{
  "norm": "rmsnorm",
  "rope_fraction": 1.0,
  "attn_scale": 0.125,
  "init_std_o": 0.0,
  "batch_tokens": 262144
}
Each number is 128 + 24 x the weight over the matrix's rms, rounded and kept within 0 to 255. Layers, rows and columns count from 0. Numbers have three digits each.

# layer 5 MLP up, 1024x384, rms 0.0707, rows 381-417, columns 128-255
129119130139099124153146139097139145127095167129100130136083143098125086142107103164080149137129105129134132108105136167155133138156129137133111153106108102111074113111167125168114100095123122167184153126133117150126121102145110111147146125095067116094133143110124130151159149133129166097163160115160108136128161133134155172154108114089131098096111128082140114097136122096126137127157
070176176064135158165139108147129143086141122121112087105137123169133119140121113135108102102142164097116184154167145138106163083136206150147047128112093146171109158121126127137152155097087101082119151145112106142126128148145144166161116105112144137144120134112113122091093148089119099121100143138171083120106202129111143125129134134165134128126125139146105143157159148143128106103075
128149122115109159100133099129138127146140184119126063169157171131117143107110112119133108155146090169104106122127156143097085140097107141111121126167144116125121106119147090106167135151144126114154121181141140139138127114146136105181139143170148113071113189133096140103160133128115138121093093139095114126135089174150140112127193154093157101110129134097153093113111150126146176165118
126086050115147125132069089156132097132111096134146128128105115106131139141140084119129096138064123112192093105107103111105125199163128150150163133166135109157178161151104144148128129144094139156139143185132110106109104127100160109137127134147168096153115141168141103119111151152139151092081121109147146155133108134058116146138109144093132136133126161160145149106106139128115069080144
116135064124138113105156138092143109118149113094135103116119117124103142146148117146136150107093119088116139150118141141110157146158097138148129157125106141129172115100131138126148149162122098177126145091153122129137127134126110135136141141143139135104140151141113185115151144168113148103126137100151149107119155124117110099135150114112084092162155109110097133121131190152089136130140
147137126115132166142160104072101145163122137204106104154105121114139119106119137145141121118141173155100166134113137126116103105158132163168159108110113102111131138133146154116124110137132126125149110117133103093148145131075124131150123127123167118127124129148135120088146099118134132175098143138103109095107159144129132143139114114104152116139143073110139102092105148139138127138114
176084120116147138099167102169141129142162130084091112129137088129122079100127118115085130124119119138138136168087138182107106151108142157129084139111131147175086156176102143106167122111140128102111118124157149119125129115137176119134142160185089154118176135111120121139141093129142105111163158126154124132126140152150095112185090136135103158161109137108122085142208145171122160076117
134154132132135112117128078071145142130134118094147125147146106102100125126114114158131109125098128113147100135133147123128124180154119140154143096149142151117126128112087144104075126151113098088116130098118161120122167114128111114133094098146126168144104117123138126140115131139102134105135113116177143143130115118144136061093140117101123141128142106172136128106139118158120146114152
120141134136123136161105115106128079189171107123148116134123101145108134138158173098111145108115128085137069173152109096100111161115135147150136135108114118120106148137153101158123153117130132187153140171191126108153085067141093092121158133129127122112116139153147106153127112084141175136123134127084177137118111146136135174108162170127176126128148097125121090136124123130126145127131
104127121148148138148119136105168122145142152149104105154163180140094140100128160139091161163114138130114096141161138132084139114121095116139128134135157128143180084143129130147062099142093086095158181113137111127088144152138157124118144096164154162129134151124127165117115113098107149114136131141111073106114112076132128119151125140134097128086132121094170168150109152132126129122130
104130140170086144145117099156126142133113123186174133129118118110154160110144141119126137161129155123143099129127098092122141132143143118129121160140104089149108173144136132166145095157119111178136133078126130143129072086109144156105103122176103142097122149147138119144131174116122091075086137093123149167112121119108124121142104152139125133138124114110130109086126124143076088122131
112112152128191202067129152175113110106140069158124176087098110146151123116161149079125119173118131115099125123160096110146144118134141155132132087115143137138187123128110129114126114109171142142082121120123107088102150136126082176133132120161170070141142138127158165080126118105168129157073166175144131138102122125127105161155144117128149171124130139127122130103111120138159136142150
134139139124131143092140153127074103123138133102126130104147121130119156098133145103126125122141179157083110157164133129142144092095158135119119162146137183165109156112119106150139134110147154145178127166081110139134137161124092139130095122135110118136104139118190114169174149146121136141118122159124115085145161131100142145076108110157111139092108121111106144155113121148144130143091
144112056121087142109124141119154116092147127078187134158099087147131120112177132153169153140140131110122101158118144169123163119139119163134135117113116098125149131109116099131151128170143148098106129142108107136076103123142154140110133116088142105091143121138145126135128075140138134116099110129115136125113156128076111101106072160091141098174139142143070092136108139162168112131135
118098152137155142125086105136136122180173109110157131125105150115126111117096120139122130144129120096134158125135117107110147132149116079102102155150145103133158142125120117115153140121133117122123127106158147164153155095134126151162183124106138141103200117109106120117148163143143122109098151148114119150113143094117148157133149171200139147174096114149108132131108125096105147153162
125166141140142100159083133134134129134109116123119153154123129134108126121159116085120162115137128137174084145138150121122121118085141124135122132107143122101114118097114154168080141130133117148117136092125095138139152121156101160146115093128136176124113110142101121129120130122097091167124104100134163103144114135137131142164162158150128096104094126101099106111116091104201122164141
119086157135132139125107160187159178169138126186154139124108134138135163100169124089105087127078170162147102074167093120153094106168079104169095116125130154148148160143180115116146151148130154151129117133096107139120156086142084157151124143142160124103099111135152130135092116094092146158106134153100103127127114117137111129163114165118162130121111132141184104133140116101142106108137
141151130122148124100101129143157114140148137134112154143143143149175094114119109147101095144101158132140162098116105146119131119098097095133101083159133121143137128102137110141142141140158142093146080114106107145106069157106145098100131148111125118110131094127117136108106134159180149134114149104113143125149120141089119153162153093126125111114118131136157126117087102140116094142114
152117136141117173115116131097168138107127095072145112147125138132129144153125157135140142074136130121122152130124186131097133166150117140135102084109125147142121083087108145114145128124124170181146142121156107141117131157090109167140140116120162111124157112102106153127114070106156115172091098098146120144164136109096135141129120132078119119165143087122162101164136082130132114134117
143149142167165107135125116113099114147095124098113116132154107077085132190128094122104138096117142152109140149126182090146171131101156170169125093112130098124123126120129155117150084112090172117112121119096143115149151138122128128167149142102116124078150124122107114138127099099108129160128120119142128120113103116152123092117171111105120114124146089106113164116128147112127147130135
130084100117134098129120127163118093113166132133147154157105175142128093126153094104155148093168141109129113134121146070124146140128083144144124112104119156104109153135166142125160136122161122110124080103101128099126120152119121117163142147087108104139079135149105155113137127165130109119135119132127163080149149166185126144127099109146101114115141160107120149149099101142141136135105
176072128109108164109144116077161164111087118134112129121130181136145113089075153185139129153138071094085133130093138136112152096121108156128116124125125136133109091116131160180098110091094168135121137155140132151155146134118143115079183080132109159114133143111098168186129127130117112129166096143152110143139097107164117127148113139166143151118103081149146147147099114125102153149078
147122109197125167148153124138061128123118088080104145167154120182145153146124112157159177141080159131156177144149103143112119109167145137118153145159093120150132179085143154138114158099105110125144110150124138150100131139140123166146100103129117111100114153102179133130140174100147176157139189089089093085168121144117135124139157106178092103164110132129126120176133115153104145163150
123134125131101126100135109114110088111163130131148110168106087140102146100086126140124121142132138148174134096114145157177129116157124098153132143137097120131140114159115141125131111131114089094109124141159108146096148095120179162157120131117111159124163107121090121114164142137158112146097163067119067116056137141148101105079119138155136125094123150121147154158161113090137097149119
135113163175171141152138070179111157125109134159115153104133122124128120138112105139132108147137167105120145093131112085101135133121122099100124143114166112134116121125120099116150136114160135159134094137132136135145141114139110094117141135100132137130142065159074157125127138128132126128100139133168116107134091121149133089125149148158143075092137096066111152109128107169164146152103
131099126179111102113131169125115131106154165138167080155113172113114125135168152124135140172151138134123160178092142107144141132132135067159142048157140163125136134144142119141124160165129103124134096141130153155134148156102151154090112159114145121126134099115082096117099123125173123115098125120127117189148134146141153142099099131118092138095156147143126173138139115131057139110126
126146104087098130110136168147119141172094142154089118125110113123152090142117154096121136151095056084131103154082109123114128119126103090164156137108157128158096144095059155135135157116116126133159169128124105108126142123125120110104132146102099125115147178139101098120136141143099125122081125089093143083114177102097130117118108123106125117122089131132133165130098145088109157134093
163161130154146119085105118153139139164132108144155123115117106152095163121165140111122117154131146138134122143145160180120166178082113099126154151092136129140116131105135089132102131122101164105133126103115134172137178109119081143084130147122116148123116168113112165101113136132105145124085134129121152111164133079101143084118128126149103120105094123153118114122111107103138120163112
115096143180133126117149138129104138118106158089155099115085113115134113132156139126139121135120144145104149120127141142109132154129152125118119128084131123148130108186155099128144144121122101153115104117145154137151148108161172160112118134104140122143145121093133147157150146073160131114115145163095108143099158129145150097152125112149115091139163093149099147133101124125126123169165
115165161143143128128144157119146138124125164131115084126119097134154092113157143139134089145148157120158112086202127124142117151165112090154131133141094149148127124132140124126128119104134122127145133171086117131108112170179159142146136162089124108126186059145160119106110102116112139136141110154125130166104108087127138148136101111110129159138124110134127122122121130102143120133129
164163159124138163119140147120115091127155145175110101114158112142149152109131142102137177101093145115139174114138137124132099139149102155133136157143086154153152128126099129149100117144093162129110155096143133101181094080116151131151104196136136134161124121101096142157150128168095125153145115155149150102126118103150166142121131128130146145137113125109115138106146103131161128136138
142128106158101136131126157111134124146110158187119162108114122147160125097141124101146101149150127136158159098124108101122163101147137107145173115170128145098068124119161185082107139159126162167139139116119104158146152130106122134118150143156156161134119086139154107161112137085167170142122102178160122172119090106103126105152137072155118113164114131149155102125115153130134090109165
123119119121120125100117123116111137124153135128157158127136106145136144123145119127129116123166167140135118156114126138161160099132170129149112083125106123165124090096120152097114128125097132089144129163127121116093133149127162141114151142093098147094106115153143137132152141116133112132150116157137134154166116107189111128106130093092143140117118165145112115151107100096155148149135
100126147116106149169156140099110121144125126102087105145133126141148165165173148133083129128130184147140129129079132161134135124145144132082109113118127126104159144096109083115148161148150159135144101110151127137126134125128083127095115154147112172124120162129126129077131090119102096115147078126157128111152135149113113098106143100131118112098126117143122104149132180141125120135136
123116165119155167089142113114158178130158154138148127116159075115131143139149111126131109131157116097130155142121095131117113125154120094131106093147193119121103157148104182127109140106129122082161180148108137094098199096140127187144149124127089111136136132164134134119130127158132133121158132155182140107144136124100088126146159117107126126163142113143163143151108163110153090127134
101113114107115108139103082087163113128107139139155128147131100120128142103104101163144107123096144132109097162094092166117103158159112175134126120148106140085130160144090114119160177109126135127159097116152157119112104118145119128152060128135113101111170211171149138135101158144121138123089158120125145160103116129131140089094140130140122119108121143123130130164143114177138108090115
129170143144110119140083144149159136094122124132123130116138130119128126122115103160118118147134088128141120132099109141077115132097116098107173123117174112090106114093142112124116165120165136112163143119202134125063137116166110161144095117166122120104118170176110083112158146080121103117139157107130140125131100136134140133153146100135118112116122165141132152179116131119146138156107
# layer 5 MLP down (transposed), 1024x384, rms 0.101, rows 381-416, columns 128-255
143105124141130122138117156123114082162169127150140153143150111159143129125125143140155117114144114134115133102146143126125141141122155089137168136142138173164096102137143128141134114133155150098122102113139119115118161127131116125181162090113155093123126117105106159123125120094111120142103106098129122161123118117176166139132170121151132081128183134112107133174118099186114092130119
107118104177107052152137097140158133163151147109087126130117113127126154108130121103112102129171146134121165106160150159153107131124155171189098112126102126113096158150088138109161198105171163147103128132151154100097147117140158129169143123136169128149166152141100146111121142133103099161091133116130137136148119103158115117127093113138136142131152119104137098156181090127120120108117
134146123126128098184109093174169142127154136133103161093144124089138121140108146146151130148134141116106121123122108087128102151128098129141146114151138143127153101127114138124113139129114145129154139146104088104139129163116106114106119145151097100116122163139135123119182138130112125113142156128155141100110087094175133139109130119152099109120151191104127154125113133120137143103084
119130131140110142103168125151102120139133162130082146140167122211146132160150115123095166139160152171113121149146110128075116141123125116138155174093121111132133125117098157145137142167142143104079120101118151101141108139143148110137111088102111126134138146134099137147077130099123126166137174102106151135134130112145104188138109104157133134156132118144136164107123150149148158154092
104130162126170124131127149144096086114139116163128138105089139114153122128126124115156103139139141154168154131119149103136116088109141098124152110118134084119113119099138090109119141085105111113134130166084169112120133134130132139129148127119130144130139075175146117153112139126149096150155144127091096102131114176114136127130120132161173115138103129117176129111087072108177096152107
121129119120092117103081123123139143130116157109126151136129127147128124129109143150135141135100125149174151100118090106127127161157116108106150174190120133149137138096118101099167131170176117104116116112143182125151151102093168132114179109149131131109091136150148165140086143156097148136142121095130151163143158150132131105122121105142165122145108154118085146131113125114141160142122
059125163135114188092093108105130146144165103106106168128069117184138140115153123121167086135151131146102122120122140171145125120102112136124091121159142105114173158123118130127147087120123177123126112145101129145114067113053098136146167157166125130210125155092172093127113077117131188134133124191140159121091130144130186142118136071116135139121149082102122142100118116149129115165128
110116103144159131169125170103092124101099128171135155126133115119147161105133132146120124147117137133147181107097095141133122159109142112093155152145129109130143128137098113140084118114163137143139082190118148123087123163111131132118152172151157146125132105099132139151166156089102141142084137141131103153085142128109123151121105116138157103124126115104147122093106149124140118151150
078111148137109157125133133068149136127127150155144131079116135140138127071119118105140148081133112105121100131122150141148163169143134132156085162125163140138117141085131159107162153111187124184137154142179163126154107103117125112164118105125155137175130132077158099128125162128128135167105144145090126151111130117139127177103079137180146089139151168111130126140108149119146137128164
129129123148161101164092112142166130120160122108148162109099122143155129115115134098148145121141176103089135137103140143129168121147130107165104132113138120102148120107128114130168150150114120142160099130103130112120098106136126136117139107132165121167099132181119101158099152124103132111159139113119160107175141150159140148130147123135107145113145121159146145147083131132081123169115
157127141137123118082097148119084167167131161112097110146163078145121095132107105146151112116130138081119124098118170113125143145142135071164144094128118130147131127068157162077148122136090136117131103143125150151124094120092194122137135109158154103097139110120164126134146124124133135132130131089166109127143148131205100096148119095102126171173111152128091133104102135092133141136102
153135096110110126144078102166149128151144137160177066157097139082164166084159112128168108179137104102136090135129086105112108130092138078117134137116159153164122113103163112138152168131148087157130089114159113112156136164148144180156113136145142137112110114139129145049125157154130118152134126111116122142119121147105135154137156143117078136107147140085133146102111090140123134112115
122118161176153134152119139120129161125147133096142111140100124107158137163115172194148133151112162107137150100133139124155122121129131139096127119104119102118116102103120141166109089137104149120148123103182113189116114121160138128149144147139149099136145149151142170126155092090132169147140114128127132165117110113125122123145119139113130125095133086147143123124148132121144114100098
135111153150092146139104105120120149173125136187080149108113139113161132118108148130097157114140136068098107140123103121160134143104097137085102103118120142133152143139166153142142109137121088107117121140116125115151139127122168119136138104148147140130104160089138090132123115141128072120102195131129095064177111150104097142124180111149163115121112085090095112118093123127086130157174
185123110114110086090132127132187107103084131111141131166143129162127092139100120110161116147128166160154090172125129124168136141096153154140174132142127124083160158126123100114129142098134155121141148139091139066139139169118120136107124137108113095138107152135098110100151113129124108118098110105161115137141158098121120124117128118123107124116118128108131155105132094121115170154088
112123095113129122138129122039167121131171171132128132108113120123142088114138128103137133120110106099128101116141108122157108091139105111152117148123132142124113129142128139114104140143114101114116139110138128162111159112143119156130145154150127130117166130105126098090149121136150121118146115120060121137136109126150109129164125126118108120113106156132126106104100133161184176112083
116122127113176113154175112165112139144101126164133137117140141077141161128121148110112108160103142138129090170128115162153162058141124166167140110071177118126154146140147174110068120142164127159145149127135132103131135152165102130147092142121116110145124129080072123117120169093129091129113177118091146138107112115076148113119141119149117121111159150136130130125114123168137134121147
119150115143139136126151128131139163132088158144119112118105143128134088111109136159131129114159116138150152148129139129099161115154173188132134111081097152196125162158148163138122118099103109090132130124165098150138122121136071123110110109154126069151097125136133116118166107118131133137163148122129121102141146118140087136147117108124111127123147133105135111156120126140115111089079
129145130116132133157155137169156113105105162133173160136128087134155128089143130120112142088126125116093079126156104118144144141096106102131141132147147083104116143139156140108120109133101152109148094118162165120145150107127139125125093118135104177115127139153115133080191143121156126125139087133143180112105159136094112160167130147136155145147162126148152112126098171108150089148113
123087120075096140130126120178137119130181143163115153082109131128178119092126129119102147151171125167149118155105117157150077150137103123104103180142126136126191187146126115140117136117118081122137159172169132143061143081154144102060088112163124100179122170159131169137139114144176101113148114132104150138158119136158102134121101094204172124133112160143122147123172147161065085115136
121126157177112104127136134158132135124137153094103130157141105083128097126091137136110105115108076147117148127111120160129078127127117120158114127126158129133141069131132112062119154120119161138151139141137090099144149155086128127131111117123149167136182110118148127117132108145122097129124129119151148138121089133145118092092122110111100134137151116166133134144109143126133127077166
127123092133130144170125106117123124131081168115091144174101132126132142146122164140144142096146140149136141121123115133108141092178177123091175095100150113085111144096139098140135125108139172106101113134164146137167112160124102158162113144124111129141115031176122139157138117103098147093162163089155109129133185124107147132126148148119112160114178119161149127137119145119123146144142
166144115139154109122125144119113134120076085156138110157149131130146137117119145092100117132121119076160173151097150131141123131095126113131114138143099125140119146139118127160143113119113133100143141088121109112137136166134113126126094094156135123139111137153155112136100094130127113154136119131118132116118173165124133135117102151104122115110135153112095098117108124130128130126109
161171127133158092104094129092145093133137153145093128124201149136128114118092130115128120130115147106112149143139113117161118124138139104099101122113129129118095147106144169099122162159142124175129100190141092119145099136137116124135135114165101145118134132134134125136159144128108142134130142138113132121115136130131122159153133104126160146097129120118104112142128110099141135109159
122081116143092079118091139163168135144134107115114109116124116130098112131127122130141186111101162113077113102101149145128123140157059135113143092172161153111149106122133123140127145148155079105106113111149120103136142119145127106141084118184126116128122103164138148088119131134139142087127093148106150087138120129108134122142107133117154167126129137132137141179113160106085164149101
149105098101156146133139117118150137120130150130103117116162141134171124171139138139127177165120088173144083156108157108098109144112083108128104096084117155123117127137166125129113123145166147112095156146145127086132135151120164111110094125136132083133122124141119138103107112152148171142131082114132135174141122079132140152142182091155158115148154110176134152150057113176130118123133
134117178134099121140124116123139132116123125183148134112138140128105139103147152103126147117136115160171091153115143119088083077167106141099156117131117112120136078145110146130132152096136171115167170145130152102125120137134095138139122144122153136071105144085147122159168107114092113110094119127119139109122121098183132079161104133079107120161115138103093134145120125123120146146153
123142131103149099137145129087132146147121098123082103121145131148150155072104160119135106172086136058092109146159081138174118176096119154090113103114122152149101166137133121132131149185118122140106102147117105165115092140083109118138115143176148155101117120092129110092125134146115132104141168117137124101113174145152112167134152136145123146192134067112126135131099116115121103124108
135163128125143138113115106073102128195165134143117146145151116113172149163134146084124134135085134146131073150132159111106148110142143143143077089105060110150130124119063116143157113144130149114130136144162139142097142119111118113130141107131156138155099119131125162118122147172118165128111111109153109122137125108139159082149124129162129128092136117129115128161101131118166131126155
106114108123154076142113120169135129166138135143139112140149136149078145136128174073074143125127111075096126107156089129110104117108105134109137139157154106153103147141131130163121161123111121117161128106132135115145136099159153094119154112138110106165158105175159095160088123136155144092149135157177101110119117115144122129136134106125130142146155145109082112134161145148110133113156
136118131137091129163092102139188115113132096149163143127110095138098202138138125131130155136118131141110154114111138142149126123121129109098138094156149114119097148137152111121145145114130103150104149134159118090147105164120127162114124185139119113146173142128112092121128128127104106185144110094129167092154130071140122137148135117115121146133124187084148145084095120147117143190160
167130113116136119127116109195153140144089137094148130107115150136105121138140093079085115153140142120103128140161125152130116121125095113105132138139114140137145126130100108123114111075124121159115134136104132116149164091118134104095124071151167155142149131134136120133146159135114086127156097096127190147133134155103101093124125121171161121109132103144144125090136161177172125131144
128151153097144135136100123214147131149151118110139087125131144087146126143139104130139167146115124107125142022124139091145150076117133128115137107138114139113091142132117090135116089144166123184094154087114118134150116111112164088148134115109131138142116129130134126102112158116156093144120081143098130145144096139107115125152100150118099130123139119111119131177127157139125172108120
124114140141161126125123151199133146126144096109114105093124116096148114154102081136133146109112128097134132034133147108138167095086140126150145135145121118137156150126162169145133133139159118153105139128120115122102138171098122165146128150117121144125130160147124147123121126139158113119112152093110112150072144161154109124127136095118127109108144118127109141141155144162146109171109
112127154101058131100135119073139134114167146126145107139167151091155152132153153122105083156174154121137154102152168168121126104119109131111141140140131072101117116161124123130158117128157118162116164148112070089141100067162137145120127153099143141091131131147121137108145135122138100091128094136137107147137142142100147124113158136148087147134130114098140119151149074148132146156139
080112124097150097100066125119152137130152134151130120147085129119148135125126119098169090145100118105132144083084132161163103148107114145119131176128137173152107133131098162112190160120161156143124145128105135070137090135151103114146127129113131161177143135096092143070119140117092170180089082110113153138134122140154148156077138106109131134129147101177165133156104121147140109106173
# layer 5 MLP gate, 1024x384, rms 0.067, rows 382-417, columns 128-255
115109105134152151142140111119142117093132124172126124107127129115126121075107123112181120142129121080137151083140082134147105123157153110161109145118119119149089142146096126101154150144164119088151144089124141138105086112105096155127145124171172129131139123159115123165071138131104117128101080120131120146113150108125139146088131166092136146112163170109166165149129112116115105115145
202119115155144124122129105105168046162123095162114098118136100093119129132154163160127111156124174130091120136088092091139104105175130124127130174115094123154143116113123158103111118125111122100110179145101117138089156147124097126129092103108110136152123152097178109095146134090095107149151131133066185062136124129127153137122130130129151142169140102135099147128146152139120099129123
164120117142126113136149148166139133161126121150147101124111146117159146142143105160124168112125134178100109146121124148120156097134103183122188124135124133166121153094137081123119135170150124144119118141126159103144130157126133131130122095122120144135158101122131101081131117113113120171117131101103146171096123082155121154134112115135163074147156159092116099095102165152139128144116
147125138130130119143119134123109091101138171127148149128122157107161163128131140112104146155143135134133140134094143134165147125154132114159126154134118107128145106108171120127133157099106095093149130181117172089091145127141150156179105146156101144124139105168138128102122110153138129101148148152098102121104109145108163139114135090179134094115106129103129136124083128095175170113129
158134135102120163152101110189122123119131134138151149104100147189101130147163087158094060173145136122108129160100129122087127098142056148134141137097124104170143127114117112121092097100147113102130072134149124143094170115147102103146087112120125122180090125143158153103134161090125127112133118106102147131144118120167149103147175080152163101101126121141144119085162146144131155137108
065132124080101127117105131093147128124111080128137158093095193136090099134130168105072149109159104156147113128139128133083115120102078101185141122118093122087159166105126081114118073142137123111113168156124139170150147140124069108059142134095171175162130128069125103112133140118135106092134161137135103101113123085121104175138128150124110142147106135142164095120060163091079121176171
145137127145157115156130141149140116108135087157108131110117132122147092162142143146125133135118175182130081173153087105157119100123145143120136131110151116135177106102140148149138105120118117143102088150111122104131155142120145142116141152091157153138165109118160101112117105107102113083120128134118116123127119120068133134169105120127149140140106076115129122133103141130140132127142
156133115159085128121078104124149151125156124136139108117154152123134163140126143125163125129170136146094089138142161094133130108142128147146089090136126165126129105079113113161142109138155151152067153109145126112123083111169136096166159130179139152149105092101143142113161148113080107145136157138102112053142142133142099145122110115116175117169124128125132139137138116147114121112104
158134126132122142150126120137123158126141152178150167121118161149126089137062118118130111148119073147110122131086120157122142128117135134088120160160101147142090131127114109123138142116126126141105147071119149097127102189117129170112140123131141130124081135105131149123121094196151124088147142089120116113109112088142114121130155126112139130152090118120116184116108127111126153136124
111134124128144144129113107135097070117125109159115077129103142153146132141127092155168096138095148120124154155175184139088097111176113156161135134145142104163121111150089093129097116103111145124092143078124120117144097141153123121112152111152117116137109153143102160145150136124099171121137150137110128065099143154127112153124124153143149138130146112107102126166145155125154072106140
118095120141131135140128109172159123126116163155128123164118126091102166131132105100154083161170139100113159154107096109133170148147117113098155138168123118144112161137169133109102187147155136146120097055116145089132132185112084180168151168127111095105134133087125141115140122164135114152138174165150133142136124122114124173118156112127139148150099130133127165114090104121148168145130
102167102114126119160100121115121109157098135135154109140148133123122113091137137127177120113115146143047107137121137128119182121129136121123115110159151119105124122114157102111144126133108160118138145111131124130117108153106108103118098084100097122140152110136154110128138104042110126150081120134126094128144137162163151109120093097140165084128164125137130157145117111127126154112123
092124116179135118125132100141112152102142109113136122123144123149170110164154100131161096132149098161104109122151122095127157159125164162092107113143110101125167117136120123125166116150123124148136154156105130157137151128135146130115123110129093125145118117159166135168106117078137115128143108108139110127126118125169130140150158163096090136137157114181199139144156137147145143165099
073121075119098133152151112116130085131159150141136120175143108103098121094119131168100106139088066175128105133148109150131125069139137121174113091121155109101134118148126127109114151112110196130096122126126112118152151133091088105145136133111142082134198142114136120123138149145171111120121089131168114112152179140115110150116093133147128152130151118142138132117149131134125140125124
134125111150134100118137151111087143177130095168164137109157112129133136130076110156145134152142155156158165173110128123136100146121109149134130138094131143091136148119160100142132130108104108097147121153119095120147114134108137115099113130145119160099169138123129155131117118130127116092120146141103148090112123087169099077140127143117164138126122129100092137119170114172137106098080
115129124105138139136092153135085161156129135147153136116102104102127144115117143061123103128130162088134154075148092113084127116116128115123157112140130134185127113164120153138142098146122164074087125149128100180140153092146110109092140121129122138090152170110154117117082162075146137100107134113157136150122086147140116132090121130156141136154122148112139162187089167141112100132147
187150162137083148110093078160134156161123130136177102117159139111094113105119091121129153097150175115144116115141113176177132112114105152142130118133103154142125114122140151123109146163152159110126131116130163116088100143121120097121167184099076156097129121123115141123111124160134128160141169139167108123152096177132151111115118106115163084121130126128121098112081169095102123132089
103095169095159150115111138104170105135122084109128172119109143114108119117152136133118099141145130106096136108162101101132113118151141173173156159139130154111146158098128152100091130132146062095153139107143126141123133103117170139141111123139147141118126170126111113117141109159182121127127101152148111152121179119133150129117094127089171135155129133101127146124125153150108109143108
140154152112115141119126123155180124138157137174120136116111139103166074104135164125124135144133132138132100179123126158136099122107114086126147107128121173105113172118128127134122135126163101130118138193140178137120125099171156110080129120159125099181081114108091159109156060126157145116105102136128140095127126136145128109145109102174146137124137195175158134125136157147059073131097
145144109163134121123156158175112130143159120151148151119098128126133155128124146113103107149161144122115168118104092081109117172106116140127120113141081135096132124131164165142160122142105147139181130127123080157121111133139083122139195153160114116097116125131120104093127122117071120105076154128142104119125134123141119138127117130141142112111117183137100153150132112183129124129098
099106172111119151140163084092130141105135111129105090116088099148145132122086123128151115144112106136060111089111072067121132129107168147122115107149153139076092116132126189102159117130113128131098138122150131123128113176182127147087131105149121163106107126090069161128130137126121109146136109133143118072155123161106125110106155128123123099115109080142161120135089146119151097140110
140121154162166138113072107112104141151127111114122112141144078149107114152148083127122096121113165120076182142153140108166135115140133099144125128155119134113145108087128121146132114185146101138125124103091149085112129132134127125126153108139106130132086128085110121117192155174115150135109125127128083125140148136067143163168128112111117104131167152130154113153114137111124108156110
057132132099132125169128122119156179142108120135132148097138138131106132108173135102146097135101111127114164136121087073128137115140114124127146128103131148130120137123140140112120100142108108136135091097100185153154122176130114109123151133106125124124077152106167168154126140158116104153159129156171088119172126095138159115162120125111145142180112159173128143143088160159145125090131
168136164146138147185091145145136162135114083125141133166105162130083155124155072129125144141149156159109088131101139118134139142122109089111149115158144134149163087123146120092140111112142138135144150137157115093133118129180114149133127146152084161117110120120087150107113078131116123144125077154132115151117144097167141143124165120146168158138108110107146118126120169126098135157117
132129082133144120082104074100104147128100111136109131114106135146117110141131129116125112101149129125148131132132159103104132110156152134150095089139147147139145125157139064117062126130096143169128146126117170141098131128143191126083175126120160142105124092072080135189128095150130145122112122118162161157157131164164115134129118112129168105131138133165152125098111134143094122184115
113133162152150130137143135117131141097131109105158114124111140169120155164162102097147161134127154135127098122109068121085129123144117116145132105120125143124115111156130092113124110155098140109080178159141172144092173119164136144169116134125156095152152159129153089159102154107127130086118134154139130139093135085144118168144151155136122099118158087138156104146142101107135101137178
099117145121142115106116057091131095159085132126099085123099108110126167141098134135173144128058131132135130137124132107096125100126107123124118122139126119151134140182105115108070130095153134120138145103149115102091135164135118090164142101085116104141119117135149131184159150139129120120122163102113141131112087123095140089119148123109148117119112163160091144080094108143103085163157
127126110165144145096163119173143155102081123126176130126098103148130121090116091156120143152112150135139123153069125139121177154128112126097147134088110113153124137148179099088125100141116145133118134114114141109149075090101152163129104157124148080123122152132132158116128140068152117141090115141095133141118123157103105114156100091113117116093142149136090138143123112126120132147143
121143164113113123119122132166123138132102155190136104167117129144118135112149118165123100150151096133138141108112124116119110153102115134119119112130111198116087122180091172111083088101129103134119148141099113124123134143124119118106146110130144105138153155130086121146091130121121116097142123112084112145116135066129144145116150155159130110091129138126192131134126097123117119088144
148115131103141145132085110105105113126162102128162096104101132098133189139144120094129138090131133127128109094131142128112125168138121156164076156138098147157117134130143166146117161098152082107084127105074123134123115132089122152181148158130135119118134154150137091057130070167151144142131134112093119095104121091126101125109169118135118185140141124120123156106155145113144156158147
144155117107091116137129096167133113123102099116123136139068159103164096121090172154101126144142106169113128160130144090107142155161126113123093148135158201144147115151155100144103092083168135139123155152142119124167123117117102144145134162160156134088151143111166110127147132105120100110122140154113139118111144061129145105122127124126119092142119118159117106124077103153115142147085
116127075111113109106149165170098141148154149138131133122132139214104153117154113120129149091143120145118113131122139128151126095131161087129152124129120116161124102117107114110148103127093146107148135125113174121086134120123157151119137153069100097118149086120091110138131133151134082098139142121152123107149129140125117124114157137099092155122131124114186103092089093089135093092151
120105136159125139094137099088156110131131180136152156143132109149084170099120141075137138149146128139107136131151153102129144117149117106102108121123105127111159149101150127154108113086152141107150107126170142147086124130136149098114149133145146105159118122140125139129143132104090154089107079158137130125138079084112132121099167105183131132102120145089102137083123142147119113137153
130078108105139188144143145145140147184146150116125131100116114124154172117127129122134087129079112088130162177129104133164089100169127144143096142148131154144130186079119160113096135144080140083109166177135135133088158145183109126137184159126176146126168146134122151165146098095122142149117110162142123124132170126132115096120143120101110122111109117130172141123105090151143115145147
124128089120106167121123099126087135155133058168154163148083161148134130143077109134127139138159147154137116114179132081134163144148133101108145111119118124130162155066113115142093084139138093141155141139080111114135170125176122103105158138159124134098121126122167127111146111113164150078091149124100093150115167099088117071140091094135143134131113108129187161110103118118125115119131
121157137110148181132166101117105156179107144105121123118158158152122120147107160120139136090172101116130105068123142118120134102125083113140081140094070138121121144161114126135139132114124117120125134116134158116155130102120122118110143102136154173128131137122121121140127142149144179145097097114109099125130150070148121140082115121128188126096108149165142114082157157129103162083100